Weights of a small GPT-style language model, trained from scratch on English Wikipedia: 2.82M parameters.
Each number is 500 + 25 x the weight over its row's rms, rounded and kept within 0 to 999. Layers, rows and columns count from 0. Numbers have three digits each. The size before them is the row's rms in percent of the matrix's.

# layer 4 MLP up, 384x128, rms 0.17, rows 48-154, columns 0-63
093:512506530506503487502559489483548479515503494473508502503509480518468504504476493511592494490491488507491527510506529495507529472497469482505501522519462495522522485525511502451466507490538481
061:474491538506477444504521471495497449509513478514465532510535532463502450499511488482503509497476522495472483516467535506537502550483517505535510493476494507477507492486479466542521507474548463
104:480478535494496498498485515495482483492529525503549518468505474485494519523515483499486517517483529498505508546491499463506492488530491516483510532488466513530472500499480497515529502437504462
091:462471514557482506493509552529516512469519488523480481455517488487483513493507489496541538504512463523530462511507495498496525454524516490455503495482500524534500531496493492520517502495522478
081:497485491536510506498468536448465499523514510461490502538506516513471524495511536439525531482544510529505527499528545495514484524496506502502489464445496448548465459487527478497487497483562493
112:482440514453488475500539517498495500493519500522477477522498471495502478478470471496522494482460531489491506476491493504517495461525528474505467449473488489534512496498518573480497475484503475
104:521501460461564490534493490516468480471469459509522485477513506495416483498492510505492476493540500538483520462502513512521528501481505525454498506541513477484498520470496507518566506488487484
092:522514513489533471506510509470506532495486490501468507492515488517474486501473474520490472492503505506528540532504459456514460467505546475484494509471520516476552499516531503452471514515506451
095:522508491472530503484521569560483490512481500529515520525477492510481507501480518504530446498472523485511486469503486480507506460539515496476535491501533494486457470524517481586490519515546533
110:436521489498522469467570512531482513498490509484499481532506504479496514538497507539499471473505510521494506457478487471501470480474525468469484470483490503520562526470475466519481509499536477
091:454513483492507510502486467522492509482547535522527508502499493500473533510499522498511512498523490551470492504523518529531540502471487517523510528495480522521515462523516531483459462510501529
086:485526509543460486490518472521484527472487522468501509492488485536529489452520543507486470464512544524459479483488506509463493478458541497445530503449477458527491527554496491467510508496523480
096:512500543522480508539487520523518473481503512514483484503531506518412509490447543484502499528496500497504483483525482546490518481515529496489486504480480481522484485504467537542503484552526476
094:513509486481498452451496489538490498474496466494516512494467497487520504529467498513477500487547525541487520511498533531491493485477489505507502500500513464518524474529486502478498469537520463
097:517447494486564512495439510472507503491490467479507502490514504511491519495511490501497522464503472522495465469486468509519491491503469501494472513506517482482497530497497476525499531463512530
093:489528481480540461505523534508478507515494513473498484518493535468498502484488474482500514489532542462503466533514503517502491495541471464455455549508495508522522540526502491549530500511537481
102:498472515445541487491562537467565545486512541492528507493487465499506501486517541492519495491512507495504533516475510462475472534501512495490513535468468521522496506441499500470503496527512504
109:498488551497533515525528493495556483493521500533471511479513509467498472481524492493450549527482466498538518544513516494500513528434513520518458502458503544499479468527485531492489545505496536
103:506483537508458485527520520481471496527552538473495501508511484529482542468532468484485491498512547540530478457516513511492475517474527514489474491430515522528508479501507493558502483528477479
108:543486471538470473489482511489470508494501507501490498495544486514493506495485494545492497468550486483483517486488501492480532549509457524490510541483514508516491512474499554486526475485494450
094:498506480495545460512470497494443531462509519500497503530548445480499481479443521511532522524543507499532534481503492539475561508492508482488474529528514510495515522518480522475526504511477508
099:516521526477472473511485491508489487518500477468482475553464497494501478545529491473462464521538498502493484482522527513492505481513468495536509525471515524537515516528508519554497509473478512
074:471496483526474501544475503510461543511499500474538513453496494529512534511500559531516512487530514501483487464478487547521458574521495473506525509497480483476479457519491507492514459526507497
095:435534535520524505463462505492491471487512488483489518492475461496505484509540533425447510450495498532451507508524479482486497503511506465482491465491498508522476487490477501459516464478446466
099:485451488515479534497510502466513487517498490506489486446446523471463481492487526492479449517487528484489566519510489513497486474506530490500509512505493444494482519482522495502482509542494517
101:481464497493479512507478550469479521513504475542526530432527445546473492514510509462517444457509516486490527485482496487472510501482501502466517541466522543489505484506526473484487511465505548
129:477512478492531524497510499504494519523524492500506482527545498469496529542526473534489544516554499485490528502503512523473484475469556472515457520517464488559541491524519504490486508495454479
099:487482484505478458488497517472443495473536519523505503496499493505548495486506522492518492490489467490539489497512501553534515494447500520524529490496465504503552484529528512517445522499519524
103:491503494495496520480519522477521519497485545502465515491474498484493468482504476550514491460490487490488543502510447485521467481520481479468482515524483457473468500492480490497482522507492457
105:506499491473539503510523461462502517491482526474509468511470524488535508535510523491490505518486505485490500512496540453508504473502475489504495521471525498530499510547497436510518542518516513
081:509469504511445459518469515553486506498505483490478485475549506499531544527461504488508486550514474530462490515499463526497504477487494486497477534475503496587490507486504494512481489517508495
089:515463541522501510459518518483512511513454512479461500524421495525509532492490520505531488463525483474504493514469489480543502525526513494504531481475511515511468501526491510517474489488523465
089:544454532532484532493512523529505473510489510550542518481515469519535600469491505499530498508535460500478483511501524500521542493503547451483515512529535494521471498505487531522456460484503510
097:476493566494495533485511516449445485509494498478519491515547499513481472543500521486434534485500524511515537491469510500473466491526511512445525507458522551512507494525501470517513487507473488
104:485519488518460477526500495534487484490500502468476487509507462515536509511486519524519532508511516452498503485475521518486473501504505498488443538546534496496492528484532501532510495472517454
084:562469461510505515464476526504542511467507506473498481481506508517453445509545496496492490447507505554466487505519517496489501516522474473528507523493494437478507503522479527478444520504541539
082:508524531504538474472478479474497506534550509495499512461520517466520502498475474522523535478571481501521483540518495478517477423475485454481505497485519494550513502486509498482522493538534497
102:458517496506503482480491516487527526468532443538483516523502477480471464502504514490508526474489508524504492488466471514490506547481471511451530521471471500496510500495479472502498481514510495
106:507494476495502482507505515483507502524488503493477506458458508530465537511556536467479485536496465465495474476550508490464484503500494491489513530529478534461495506522464540515514528537500511
105:487486519491511541535562521477499517486545501499503462535539537480496473503532501518544477520473514498520490446466484505456508433516470526500493545527489498496497547483488538521538498465505538
108:484495467531498520533550488517469486508542503527535508502520517503479482524466466522478520492519553497503491482482495497522528489476517470497491513540514474536509485465485488514513522523516488
141:494458528477527544491467511499491449496532470476507493531489558478483527500543502518495515509483463488513509512480473450512515485506460523513490505490492500478533520502515488490530498478517462
109:501481508533511501531529452515489493512471490492447491520459466515520446532526494496560441509518510504492469489479492492489477549470520520524497517455511509545450543503509497526518517491513465
112:506479513451492480508536521545505502457473498486531473491505455490468477524498500493485539523480502495516491473485509506541524498479465530498453501516569468530471516483486495550518511490488507
113:479450534455481495484477515481517529524508542483524431500518549482523496486484552492461540522530476488547537551489498489462482510494486537483487483501497491488494513521503472503515488480487511
091:467484539518520509519488480496512498547547501493505488500493502450511481544473470526521497529564516552494518480527470472504475502503483494499527485511547496541520481481490496472529525506495534
099:504531440466480514452517493501492542496513479483517489473486524482516509507501483517503537509543540491498471534537514493533492539452500460471522466517497480541499491489506526490518507524467526
106:521515451486516497523537517476505534476483500479512492507514497520531496503559464549507527545521533529531531476449501471487475518512511478514469496514506498522464496476547519486505496510480458
099:532522510515493494457541502528480513483526509481497486507485495529484513481492524472477479486477461554478525486549437538499554477464514513514502533516422514481495534494508495502462451501490507
099:469519481547499491470482475512463548515523503478484508505502516480508453524507506522463515524475541461553537525474473482518515485459479513472510489523524458451520523495487478472450522475507505
110:453505493494492501505512494466502508529498496519506517512506530527524576519504514511545499522457494500499530481497482538487510471504485521459510460476497480509543512472496467490523469492532468
096:492504471461494513499506485475548535488490525523524473530479561468471487491524533476519455521470451484539491524514485450496500489464482499470500475466478483452497523489483535512551507522511530
099:495487516517477515482506509538519482529489519471492504507524515520527496512494505463489515448460491502517513524512486492504493525493476489514519526482546525483529541510483499551531524477508474
072:520490513509501505471524469478478522499510481500491472488477555455520507516482495555508541536509484518551504495525493450543493456525470538525520510518443504525508490531503495528495492489492451
096:517478463509550489515476497519482474445523499477485477503455477486497499469502520548474513511488498511493547530540475498481514497490499470512476480466492511490492494517513506514489494493472493
064:449473485488552548500521447490497562506503503483503540506438478498508470512481518493539488508512528527506538511530519497495523518470490550518524523471498489507516475475537521523488484497504466
089:516496528470466506479478502537523488520529516523452483506506502514497529513534509462493520525495489525529538499553472469557475505522507526479532498428538480526496489505507510521536514490480465
087:521485547500517488503489531532482483518495480498465508475447544504503482511558506524514558492513457457486527470492471536520447519472512508479531505529484482508510558511477497519508523545539522
116:479513511463485512504468484509493523450519502495473501522510459546494492507538451505533505452481475588530493523511477463531513482501487490486476480502503515490537484516483473476492513539479479
103:470502491532498490505490495500489511550540475499513509470497456505509494536527506516489472480447478541537516504488519528496503477484479505457502519429505501509489517492509489479466472531515471
082:503468460467484537485510484473544471484520504466507471524528487503534473498517490509505481540482504480486515518476483484506474531556493555485521518551545445531481452501497484472470497459510486
096:527487480505483485481476548522492501451500458530499538450502472519480486486467515523518421553508475517514496504511503491496538510476491474540530508474512543518506504510482518509519515537521475
103:532523503499475498506517515478449475543439520522538477518514512528465485523516534556515494522490461505480504500510519511511539442523491465479521481513479491535501475534496504478533517526479493
106:521505504499513519463522531537512525521480493499504507523497480466519524531531477522468517463494480473473527542511532514490546515473515455504502491513482457527459502511503551477517524494501504
079:542507499504527530508476480471530560509553519484503517484471524545457470552487491468513489521499489524507451538557506496489516508525508478488491514498524488500445511528475531503517507492518538
103:503513509521503510498473536510489497465504482515468465553466573463455502504458532558447465534509553523514492514483531517482545486466505484508481534475503529512502523516536482521534458513501489
092:485503492485499463533483486506507427502482531518485499466534493471516493492483508490524503493464490493510471491526481485544533479502471496528451505499505498519494510496471446525555504515503507
095:442520510509503497476488499504474465513503539503466414443488531496505501532491529484481484459495505487511486446512533484513514536486467541545522529442500524450512518504499496492475482521523507
116:503473470517495560481514492455503508507490487468501484461483535496492524528449474507507490505489504474483520509544518510520474496498514505437488517494477476495536490464562483548526463520506488
090:470537508505477484528498482552441514538510431463522483550508496521514509480524537497497502516515490492500450421519481499487475517525487541526518491469516507464498534512498501532482503502496462
093:484551520438468485519484497471512568477484497511527507525492485512479501500496498517534502530523531495530503515512488443500484502508473496480467451486454501491487504515476542469526481510462487
103:499482493512470527483521540470526482527517531509512457508492485516491511497546482491488499482510517491482490496528478501483447490483473479504469517515544497499472482515509531530457531502553529
095:498505503513494478480528502504501464491505474486535532482496471493464496475495493500502487497502487531497485512484477486473532509520489480455493468518527531458555455519484523515501478478481513
103:483489519556465500517516503522441509497512495527500496482453468518511483535501479502463473488466525514472521493494497544500474482507520499498479546516514450548508518512522499539482486535517477
111:514517518523493514476525525475493473531492480491462491520511527475521485477510557478518476505473486513518495523478534549494496486486480478553497535466472488500450482521481523486538544494432533
078:506514511449472500490512512467489482516470529528496509482541511519525539469506488519514456512534515457512485492518492522505515503467473517552484462514458506488460487478536568516515489490506536
089:483524443495473439507513523518501466471478464517464490497555509482506494491476535501519469479480515524474506470482487479480540493496525539477503523496480499543476534518534486526541510529494518
087:515479467478501459498523503518464490494504537495510527496519501492496527459464515499460533471488524482537532534523516511531516502503489482473500523505499527517476483481454506496513567557508530
094:521506502502517504522497537520533483506514487458498492470493501524511483563529527512476485536503495499509504515471494473532458477491511484483481481490521488549512479479483528477552491498519515
088:517524521487487504489540500498523495526501502469528493442492507488482474466488544500473536497484517486520495484508517496548514478498546452506511495487490474494494457460469502523480517508476469
087:473489501561482469479491529484493500505501494483542483487497425546494488489514496485517468503516468504504470475480472505520534483507520512482512513516509495536471426510448531560503495537526483
095:515496490473485495519548461498477508514519486534458446515502485548486505550528514516495484493534470507519510435481457500480487497507478537479511494526462517444488487495505512496509520490513533
098:460543475525499475506489462450486484540509506521499494502513537477484530505508487522519489494485513465496510468535494520552496511530504491521509469524474517454505521572482530474463468530534469
089:528554471491469509505520513467495508529498533489464497472505480471538503484529514514520483515500504505513477464526486507507484510510468530478509465479512527523510540494489473520485457549463463
118:504496523509512490540509527487535456488502476557509463502517564471510490530526524514545462527517531501546465481451492512477512457476520518518483493525502478526470516475532467483489508520527493
106:517498526473514471513523509497556489475484510459500524559472481490498542496462476501524582471509497497542519509486533499524520483472482497501523502481492502502511495491529514497448505462500488
102:489496504502490539496563547510486501482475587544474480538508477472531544526519511501507498470502451491477470494499488509495506478517512449545470523535491543474520469529516533522513491486482496
098:504484527520498470497479534489472454533478523533504504514503509445451524499484474497479514513539461518513518456514537517501484488561534470495535494501504534538517545458513493486477542529508518
087:518472501505511496515518531438509481483462526535429489463476468460529485499495528503491498500459503542471519505532483464514523525508501510518553510511484499493511494492439536495470487475514513
100:527479541443505510522523537476508538476501517479499491470474501462501510519475430524501502518485480543515464498495482505549530514513471506504533499494494550484491523497476508531512480477536540
114:457463479493453529510532526496526514528484510510490482572471546461483441497466472469529474481485519475507518489505503513502524465572524480493468509496485488484435458494479523532486528493518476
057:484453506471516485471501545462488488498449495510473514521486496521485528542523478478467473523475494465513459473565500484470503488469517464503524498515503529510483519498509523492495517453485546
090:494534473505530513529514482467497448518482518529493498499476445455512505534510504503496502502536543521490512516512488534512445512473508485491487483494475532521527527499491498509512516495442519
080:477490502499512521456478525460517497491477512515503478471476535469458515438534518472504515480520484497474494489466494535532480508514506500514501528464504452497483447493502512507429479541513501
099:501490510478525511516477512511479514530532484519491477506516500487536505488507503526465534512452513491508530525471480463477513488499505491516554555521516494498563487474495473542570466567518533
119:500494510440477520484494517471494469534512486478500446528468532475518496518493507511520527518479480495523466532465485477510479483534451515494553497458510492489542510492477456505494495484523509
088:541479510476501524530532477510515485515476510486486453529454459520489505509503484448480534526498466533473526467495447526533458494518486527501488510482528474484519553500518521542509511540507542
103:517491473522545518465503496510502481478490493477497472502516465439531455497518525532533552518468467509505525506497469477486537484501522467494482513541436486485526532501493542515483519497517489
117:479487525467446500435530504499510504515518490481537499484477506533538458542505462511480505490479515493494510522511504489458498518527475504514498507489509461536517442514486548477504507510497502
085:513461485474474512485515522553480547461516517549457472518501532529507502523490498491526489516514519504486497465502517472480479514506484507554512551477512542542501521502519469520552483482511498
088:506538459505497488472513497515473518517495530453549486498537472520482483462493499534549450512514478503502497503502509464456515470478505463488549539485515511528507499508538499501514523508515484
100:502529453448494436510531518504524453532505523504522554523480502472501511558496488469463491519461489514531520520489536524517512466465500476490522501492467511506499494552470488494502524507481475
065:523491527477501510452525520489489497485430527494486496547499456533518483516527514523473493462526483487528494485532494469482535515489511474468519454454515510502439503494524499489502480497477485
104:515494491526451495466467512527508515520496535478471495530547515485450491504483486524475540518458473500516503490485525477492533476466471497502524524493527463533483480530513522507486512546509530
073:486489485515504551480520531514530537507516487462499513500472492504447517508476488467480547519500519509482493528466515520512502515475527488506524555524488516518518487511493485491471499507518500
106:505484489491479475482516490522527514522496470528478480479509470495524513530505439472523517478477507489510524487535458502512542487476517540495492544539531511478468484521530500530482469516490503
117:454476514540503483479519483499498532476555469509493501482490513533548488514487474514510521551513497471539510508494487482445513495483554507501463479514481527524534481495451481508483522477536479
# layer 4 MLP down (transposed), 384x128, rms 0.0378, rows 48-154, columns 0-63
093:488528508544497481543490500464510497505532444488486494496465535458513504502509487492473452517493482460478497521572502502501486515507501540491509510495526561519491457526437530523505486499490483
063:494492482542482523477509517486507490459498501523476577472517424543524497514495524513494508525538486504450490490498491512468488484519489474484523504499499521466514508538483533493523488485496491
112:490509515498535498504490511479497509511528474495501467500517492478523522519480441500485476522505525496546494480484492467521496526539483487462479534464476544481493527489455479504533519453540533
091:510500480502429505494491509461478470488504542522537551475514488457479469465498530518502463512504483505521490491483536524540491485522470465415510514493501475471539494483522458483488553467506496
085:547509535491508525504514464502519524478462510473554546527533517478529535459495487509499475469487495495499531545489543503467439488533508483481552465489493494481476506467516439483528541511518504
109:516493505515487504451471496499496485497467491470492534518525497498526490517519477497521498522470493485501483484499531497519453493449458463528447523488518476523447511517472533508533516510515484
108:498500548508487495506519520520515458522486509512472475515504490476515501557504529538521466544518517482538503488510490509495476479516535493518492496539465484549554487514496470496507490483493496
091:481489509496474463480507472526436485505494501500496529514500493479421469479509496468474452462495479513518532508506489484487494496513482475543508524462553483522495470522488483458486545473466551
085:527477536498494474488485519534504458513487492495564481521526527449486494495508509475449504501510484512512502471508482473548472500493493485506490522520502505477526521489489538533513496526500499
120:501474479485470520514500514523478488523538505516499522486460539482501506520492512541445470479509549528496496475457504471503483503473539530479458518523502531525541488468473501518486518532514521
092:459525495557520450510507478472528476491527484524451496488462518530523499436494479534506492525489463501510518485511483510488523477517521501515525474481498497499476471507516534501444525503461498
083:504494503488483502460521494510535519510504498475497502532521475497478491511519527463542448449538477510547474466469471487530473496519473533501508500532429501500488488482506467509507521510469542
088:529520515514531515502570499502491547490525468495518494491507516491539493536481481530485538486471503474543483525478477500538532508495487494498489540492512480470502598508495486514532490511520508
091:484492460496525490508474475452486533480466494500481475503527487517487535490502467485505532496525459514477478514489524508454481498536505522511528526510520472491521506480461488460478450496516528
102:432516542454485514487513517521481505486508474502502526476480488467481547526537480483465512533508466472528480448525479498498536516487509524556520543503520518515488482511493510523517481473512469
095:509536480493496530518514480544526508506470503486491480556505503496482541491534511538482500478537536466495469474496535488505499510440487527557510478496480498490504567455456478528495491503506508
105:529495502536512514531497469489533503490493439504522501508491461516482432508517496503496500539514497516509454495543486480484470570510530507492520517451532533508545517468505512469515471503564504
108:491517502482485497482481451492473517475445470540487528512531476487486473534489528528425477477464516505515445477483561509510516456544482477480520498537484505505484509491499507518503504488512478
105:486504457516534535488442462537522522510460494489488489464515521487516512471488480502501533556518521459518498460501452497468475481447532496498484518461507479499469492516460482521487494560526494
097:540431518510503561497528526519519461518506507471495515488540500507479532510496541454497466501498504449479506515506494468505483511496493517502461484464531515493499525531479480486529511508492535
095:500523463498488475448511516564485497508533525481519503519525506471509481490474506516483469438465555497486530529480517524516496534477484503504489526536485453486484508546518499458531479507510521
102:471515474521484531565507518530499506510546534508556484537477489504487511533501469475491507440485493510519495515533528478478478512488509434528485503480494433479493514494477508525510529493512501
076:492502471544506531536476489506545535518575534547520505512503527484473480523525515462512545525504522518523479497512505511480520536507525494500522505527518528465493514509497517492513469510539481
094:548457503506482533488464540464527497492506491481467518518521503496519499482530521487490528539506459510574472539459512522527530497491474525518478483501503560499522498484469524489491521494512494
102:497530477508512474469491494495514502468509500491512482490487492486530515531556507462493520508485500534500479526496482469478510554544485492521505497542495466532525480490543502506518461473497472
108:491510505487483479502480519518509536516541464529504538539536528497428517539500488470497507529479495516565513487536513528468530438515474498511507469484494430491516510524514477501494530464479519
142:526484532519472472485513517501474478552502510466501512457507488530493492480489463508534506513508528458486502552473498482528495514521547472512477508534522458529524524514485497471486513486482479
099:490511520474500505592469449443570542485460457510509532459471527518428500526466473468509514489481507478497495493526473510476526493508498531523534480523496525505541482453480490532502475492492486
102:452467485498508466497481500486528518517490450521498471448489520499500505525542502505517529492466479468511498522471490503497506539457489488473459469532522525493518496520525498490516474491500521
101:494505530507514510497479467536503472529469489521515484513488491502488528508525527544487464500500494476506480501493527512522532513531485458501508508515486450481516453507484470524548502502523515
092:486511499473514495478498495557507496502564558508555513502504534483527494509447508500498461517454499504463533525527516503516522494509483477521533544504489507508460473512496520497473536491508508
110:500546469490493524556515437487501489482515505512513470490500508535541475506494468547475512432488555453485499491493506526478500510493511538470519517491491513512464499525504483502481480538523465
088:483478461511519512521500461486492511513528500521527535526460464524491525460533492502488484520433495484484480494501476497477475474524519498522489521534460520447502471524537477503468533506481504
090:459475516496473522494519493560505522476507525509488496525524491445465508468483478525483468500487514467503501483504463454480523438461511453495489477483517503491523512506490446493519485487514497
089:489484462537489496507476490503520516526501567504487503489466463521490498498488535491521476491521500510469515512492513511480488514533500483532475477516487480491521484503483478472509517490521491
092:495535512544535448497518526476473437505531448492491500486477480504468515480468489488493485512466535546459496532483522490538520499505479503449466496514483508494491466540498488484466474539484517
084:494497464488465539481487439517479509467464486561516515526488526500500566460488502485499516527446509536480494431504555479519497465494503495505499497495521503528481520534484445474561510489487530
098:466525421542518507487521511504499525481491460469529526509457474485523532513513462490526466531493522521468476494489520511476480525441479513466462512526476509516482464475461464457509464474499488
108:482520491499540502482491490512516513528473494488480486462519487495478517473523503492501456536558518471511495506525451456458511541525467539517517497532475528456486498471476526505523505516511508
111:505461502529474553517524479495485482512512520523495506516529489533502464487512471456489515467514480496505500487492456517482514464495504495498499520499522508458477519458506482515488486518430496
107:509500525533540516549517502474511492513484498525535505486504521436484512473489515529464491503493538502507514509517504493513513488483503496500545529463492561457494498463494512517537502504476489
131:461486503444517488467517509569481497520514511459500486516528512500499512477494512514496515543496484497505499519455482468512508491495480565524504545510502519495461511510501507507542484477511520
106:484491526525508473479454528495521513498546507510492491520543465505514491505517503432485478481558476505550477508525490510474490522492517529473504503509490491469476473545513527480502540517465515
095:525480532455500562532509474478535481505445459495524514479491501473479476468498494480513505536493493505490512507514487535516469484476459520501461484495464538505465518520514500445527523504525483
107:474512473497503528495536510552491464496464515473452541539505505480503501507482535502523502518499478511506466486503481509466497531482526483502489494497545531510506484513517515498546530523476527
087:518532508522508489493464510534532496476536527518491511500527520518480504526526509512519474565507500518518480473501476529492432491503471444461538508504487485504466454466524486502491552459462479
099:493495515469515462536503496549498505551507532457501490506483489464549503490522509505515489510534527468524465492509491490527505503499526520504481489484507517528471488501517552546535477527529505
088:502473497576514473497481512486520502492552482507461537504511504510513490539554499481491504492519520529506484442553503494537495509567507501486517492508504534462505513552510529512480496493536450
105:523490477511521541496504514481493480502525533481500489535552470499528570478476476513484519521525510480515468559515508492465456494511504503555526522530459468469474526502511498510519525473494481
090:522527507533492469559469470522506515526509521490498509457517498496518517523507497500472562509473549501510509524504484489495429456467454501485437509517524497500496504500495503524468521478524519
109:463546466525504547520517480448519499512497518501484503470489534536518493464492495506473465443495543488475468538467523516485448482500505511506483485494472486452495506497531511495540497458523473
111:449543486511505510482514470505510462517482474539492526487464472483503472515516489480500471518475483498508476528521509466520504495453487531463510498496518531499477478532456495517518465542507494
099:482526485534464549493561501509479522503478533517506480499507501551490525518479508492507513494513469530514476532533475495471506507518482465553495481483526490464517528486461517479549531475485464
073:524452536493481495535510524522493471492490510511543474506499521458512504468472545538466520517511494474508492509530518523500418469517491473494507520530505493479500472483496461520555519516509538
105:513470531538470530525508508481554473515485512532476474487501469520517503455505493517515517501529500539468506470494517489524496489514467503476464504542510507416489486493532496504484476512484498
058:508526528536478486506489512552499510503527491443552535516508490513525458456478450505498474533498514526521542525508523474493512490490484510505522492504502515479521466494498521513510457452454528
090:474508501545490504491469431490458499493455518547510487489537469484464473543497526506507460479520451499513521538465507514488509484487526487507518511477470500472513452511496527501478551514485494
092:547505503512463508517495476506501504503508557518509509510533512492527513532470524517478546482481492497465532501534505506478487452475510457525441506510497503467497457483520487507516522509522523
109:484461514490480516449471536447519478492502505488523552540477507524474510450456487466497490488442525516502518552524554519459502530485490499528476501492509528494460519519454493477541492483460545
094:467489454542471476487479448501507514501514509502494495511479461500525500471486467478499499502487467526517496517501537482487516499503470482498488479473424518517542487486487551498501503492482452
089:499498523526494495519501489530509481497477508476484524471497499497517489449421516527488473490509503483472480501493538510560501472542475475476530530482518512493455512518518533509505519522489516
095:491524522512474522499507513571486528561538484516479469490540480507500506468487508505507477539519533486512462521490523470507548497509472472497482512477564503486490507508538492507509510448536501
092:468450458498510432495474493490506531489544453461513477482528560493522507481482484535489516495523468482478484503493477465509512514459534520470483542469471487467522496502451494507506530472490496
110:538559521487530520470527514472479492475444469496521520506511505503503493474554447525477497506463488479543479496458462511497492503505478476467511460474507521544502516469507516450531504486469505
087:496524538453475435527479481470485474470482503479476558537521496504516519491485472527504473531492485493494481502506547494520484484506539530493519492507533493515478484486474502504537497542514478
102:492485507482522528552493483476561481455430468509492554495452512484486502503474465490498480525472511494508472499540519560500515512482514492465471477528506511493548540511474436503474503504491494
099:476501484466490506511497537505515503494472490512470507500513514488520465468458479470543518499434479532529507511524518451499482469496493496501454481515529488437511525493494508525524491501445576
100:504493484480508505527462456499498498514521515529482519476509497499460492483547499508525524513519515490511478477473536507472546501535530502508515497486505525473521461487463465509502507490535499
108:513507532465506485472501488498544478503511476476481491509521548505456490509512515485529488492485499475480493500480478498458524478509499501544473462490526486548538519498497514501529508453511514
087:552476460500508555458509485527517525483483552508511500485508496481512514526498566484515486516439494504452497499537532496475505502517502457476495512503529511553460494510501457495545505500524533
095:505514472574482457531482474489547499488537525521525497478498500504527454552471475511497519462527482488479521483504498483523486504474470498475495461459487511482510483513513522505487521530527525
108:490515439542553475517524501518479480490480516505519515517455485482477523503523513517519499521513468526474516441525543524503471504553505491506493459499492515517510464495534488486518506506507497
094:496487528496522497488510513458508536486517477518543529512484513454459510491503500535517499498505503488507489435442496514472502522499511514500538480469492500472499481508493541474486510468491465
101:503522507525461547541487472532508528466473500521529494475471497545517470480513482491478521553494502474495460541487484534482469496522493482497493447568527519473461530519505528460507520507500458
113:493529478457502469499495465491554507482551541479503440504470514516535492518490484554502536484467556537480506466492507508474478495464473500470514464476491537471461514488504524480481514534506506
087:481471477534510498484538479517477477527530516483513495505496480508546451546514540531488503492446528556513547541507451496499531516526488514539493511464479526468527452527512502486505481470479523
094:494505464510461489502507505506490479515482514506516481463499527546509532529469487576533523492509462488500494511475463477484518461527498460538519502467531524535473508509492491494548461458513550
085:522490481506445488457543524514408517534460516508498520492544516457514498488497508507489514525541505489524452462476466485511496512501541495473540508500501530511495479471499495516508460521447479
095:529507466519529531510513512536485511508495478482497529508521435549514542486464462515443468530477527509465481527495487511501506510530465470515493526518499535486486520465487465478540503473484495
087:468511531534524524459501476500488538509567492552512498503498489496491491533505492500470521513459527448481490497476528487511517462481505503466511554533488483454478480486502474564526460497501503
086:454491500505510505526481504531552471481535505542507481495475520505526469506492487511489454510470499451481473512549440517498487469479465479533483520435485500491504492464492464497518482497484489
091:513515482560497511473513422479477491480450521486521484510524513567515463502508503503495494477507488491520473497532464523456457506508479549509469490522478472490531475462475511501520546534506457
094:532505530539506509517517484482532509508471502481470515493503588529493479531488516463475434482517528475480516522503507533528507518487539535525480487497462515492520477480471492504509484525472554
088:497508552492524524513503487508513510514485474515482460547549517476493466501469458485489542507497537504454500567518490511527526548487474490526517533496517510486480461485461544506495511470485477
101:456521511510509459529479443495531549469472482522491472524467499556512528516538534503522507511488499468479511492485493504516522532507528495492475461504479508512518503478489500475479496506559477
104:524493486485514505467538515482478487521531525496522501529527503502475470552523471491518515539473536498532549515547526502543550500540471481525482484532477467484532505489498496491499532461530518
099:545499491476487551499499486492494494479476502502496534536469484504495528488516486464506509533491485503553445472491457486445484553518476509515524474520517507486550525477494478491476493480491531
091:475474535530544497488487471483540496451549472519463534483468540486499525480517491524470534522515497530490455483495486532529484519520505473526493540487503534477517524474492541504524496522504466
100:495502511498477475498494469504476451507520509493479494481526512518507489458463437490573522522479538496533502503492496501492541497465457502483536461499477484493532521511500488463512516490517491
104:484545478522483454514467501518511470542507464522513441547531480491488488542500454542474507525467480514508498523501497563528481511498492501493509442525527482471528499492515478501508493487481521
111:498498497492456478486505518505527481494552459520541496504503518465506516511469464499485553500535482535502470468468497491509489467532453528527496512484497520535496534482480488561503490449492465
060:516511491523497501474533515512491540469512459549504538541444457519508507491521453560526503495494512468475511470494472487493542478506547464512502539452500514507539491515503510527518512525495510
093:470499548469497461437528510525528487513550522504470505485522523442548464456485536560495476521525490509459499513488493523525489481475504499522481490518490516512468478526523461512535474482495527
083:504506488465515513504449495503483478476442544461544500490475541511506501461470463499497465466481518503464477514497504518506498528474509458496459447521475458531503512475482482520503524522514526
092:456510483530528493544468482541475499468478492510495500510513542537505477487477537500490514488456517473536518516523502515474517495490491495516526510493506508464513530517488495525579497537468494
112:466454531457490473505513524497482449475510470539493509511547472509518533508474513467503532539529501495546455490521540474525523516534514497507499530493527521528505535485480468488517462522524492
097:508521471501479455523475472496524490543504489540540496530523503478506477524476519484465536484523505493537504507502504509496521480490458471509500512518485486487484468511517446509499503514513527
107:501489487562482520491539471468483472521498540473531507470532483454478495562473491495515494482468495526452511509527500513502501476486490513485464487470476494531485465547486519522524536502491510
108:471554496498488487457491470522479499485517530496463479514503505468492533487490507466508507521504488480505494520497559505491459496494455537514509440556492482509493535490523484505510492442510478
092:528478526541478468514511519508491472482500514489541513502466516531518448512461507485489504498524573506481490503465508525448466493514538463502500463509534501476532470499477486530483541478467531
099:525497549500478516477479498485473464514499522509483498497512495433472550519477527524519487490481482447505500548539479492463488520477469496488500504484492509549514518518499484512485509484503506
105:494453485514524538556477434493488489506492508477533473513530471518491489537502505461493508500483472500507513501491504518478509534482449477493496519532472483490481494572517505488538505507488470
056:514504476559484447497490470496502509468513521503467507504509503501516512512497496514515489464440535483502501493595516486532566460475494525501517540486497539510522499569531504475507495531494527
106:528436511533483533496522518539516458486470461507499514524492545482458529481464544440507490504521508524498472484472502466510495479495515484516464483516456478485490508536466579475481518489499493
076:533524538531457556485501500491517485463527487501505486480514532460526499484496544486477534518495475510487542513509536547504463504509544531560499528541508486535508463496459507491534544501494528
093:494529481547473496503474433478475537493499486533486490480465507523505484522534505491520466462541497504471491477478509475505496495511499473478527480475497474496491472494510501507460445523502491
124:536475509521500537475444509490489555558406477486535492529484514549513475468512489490488455502538493489521513548499486537484478500520552492488515479489524508493507478506500475511516544533483522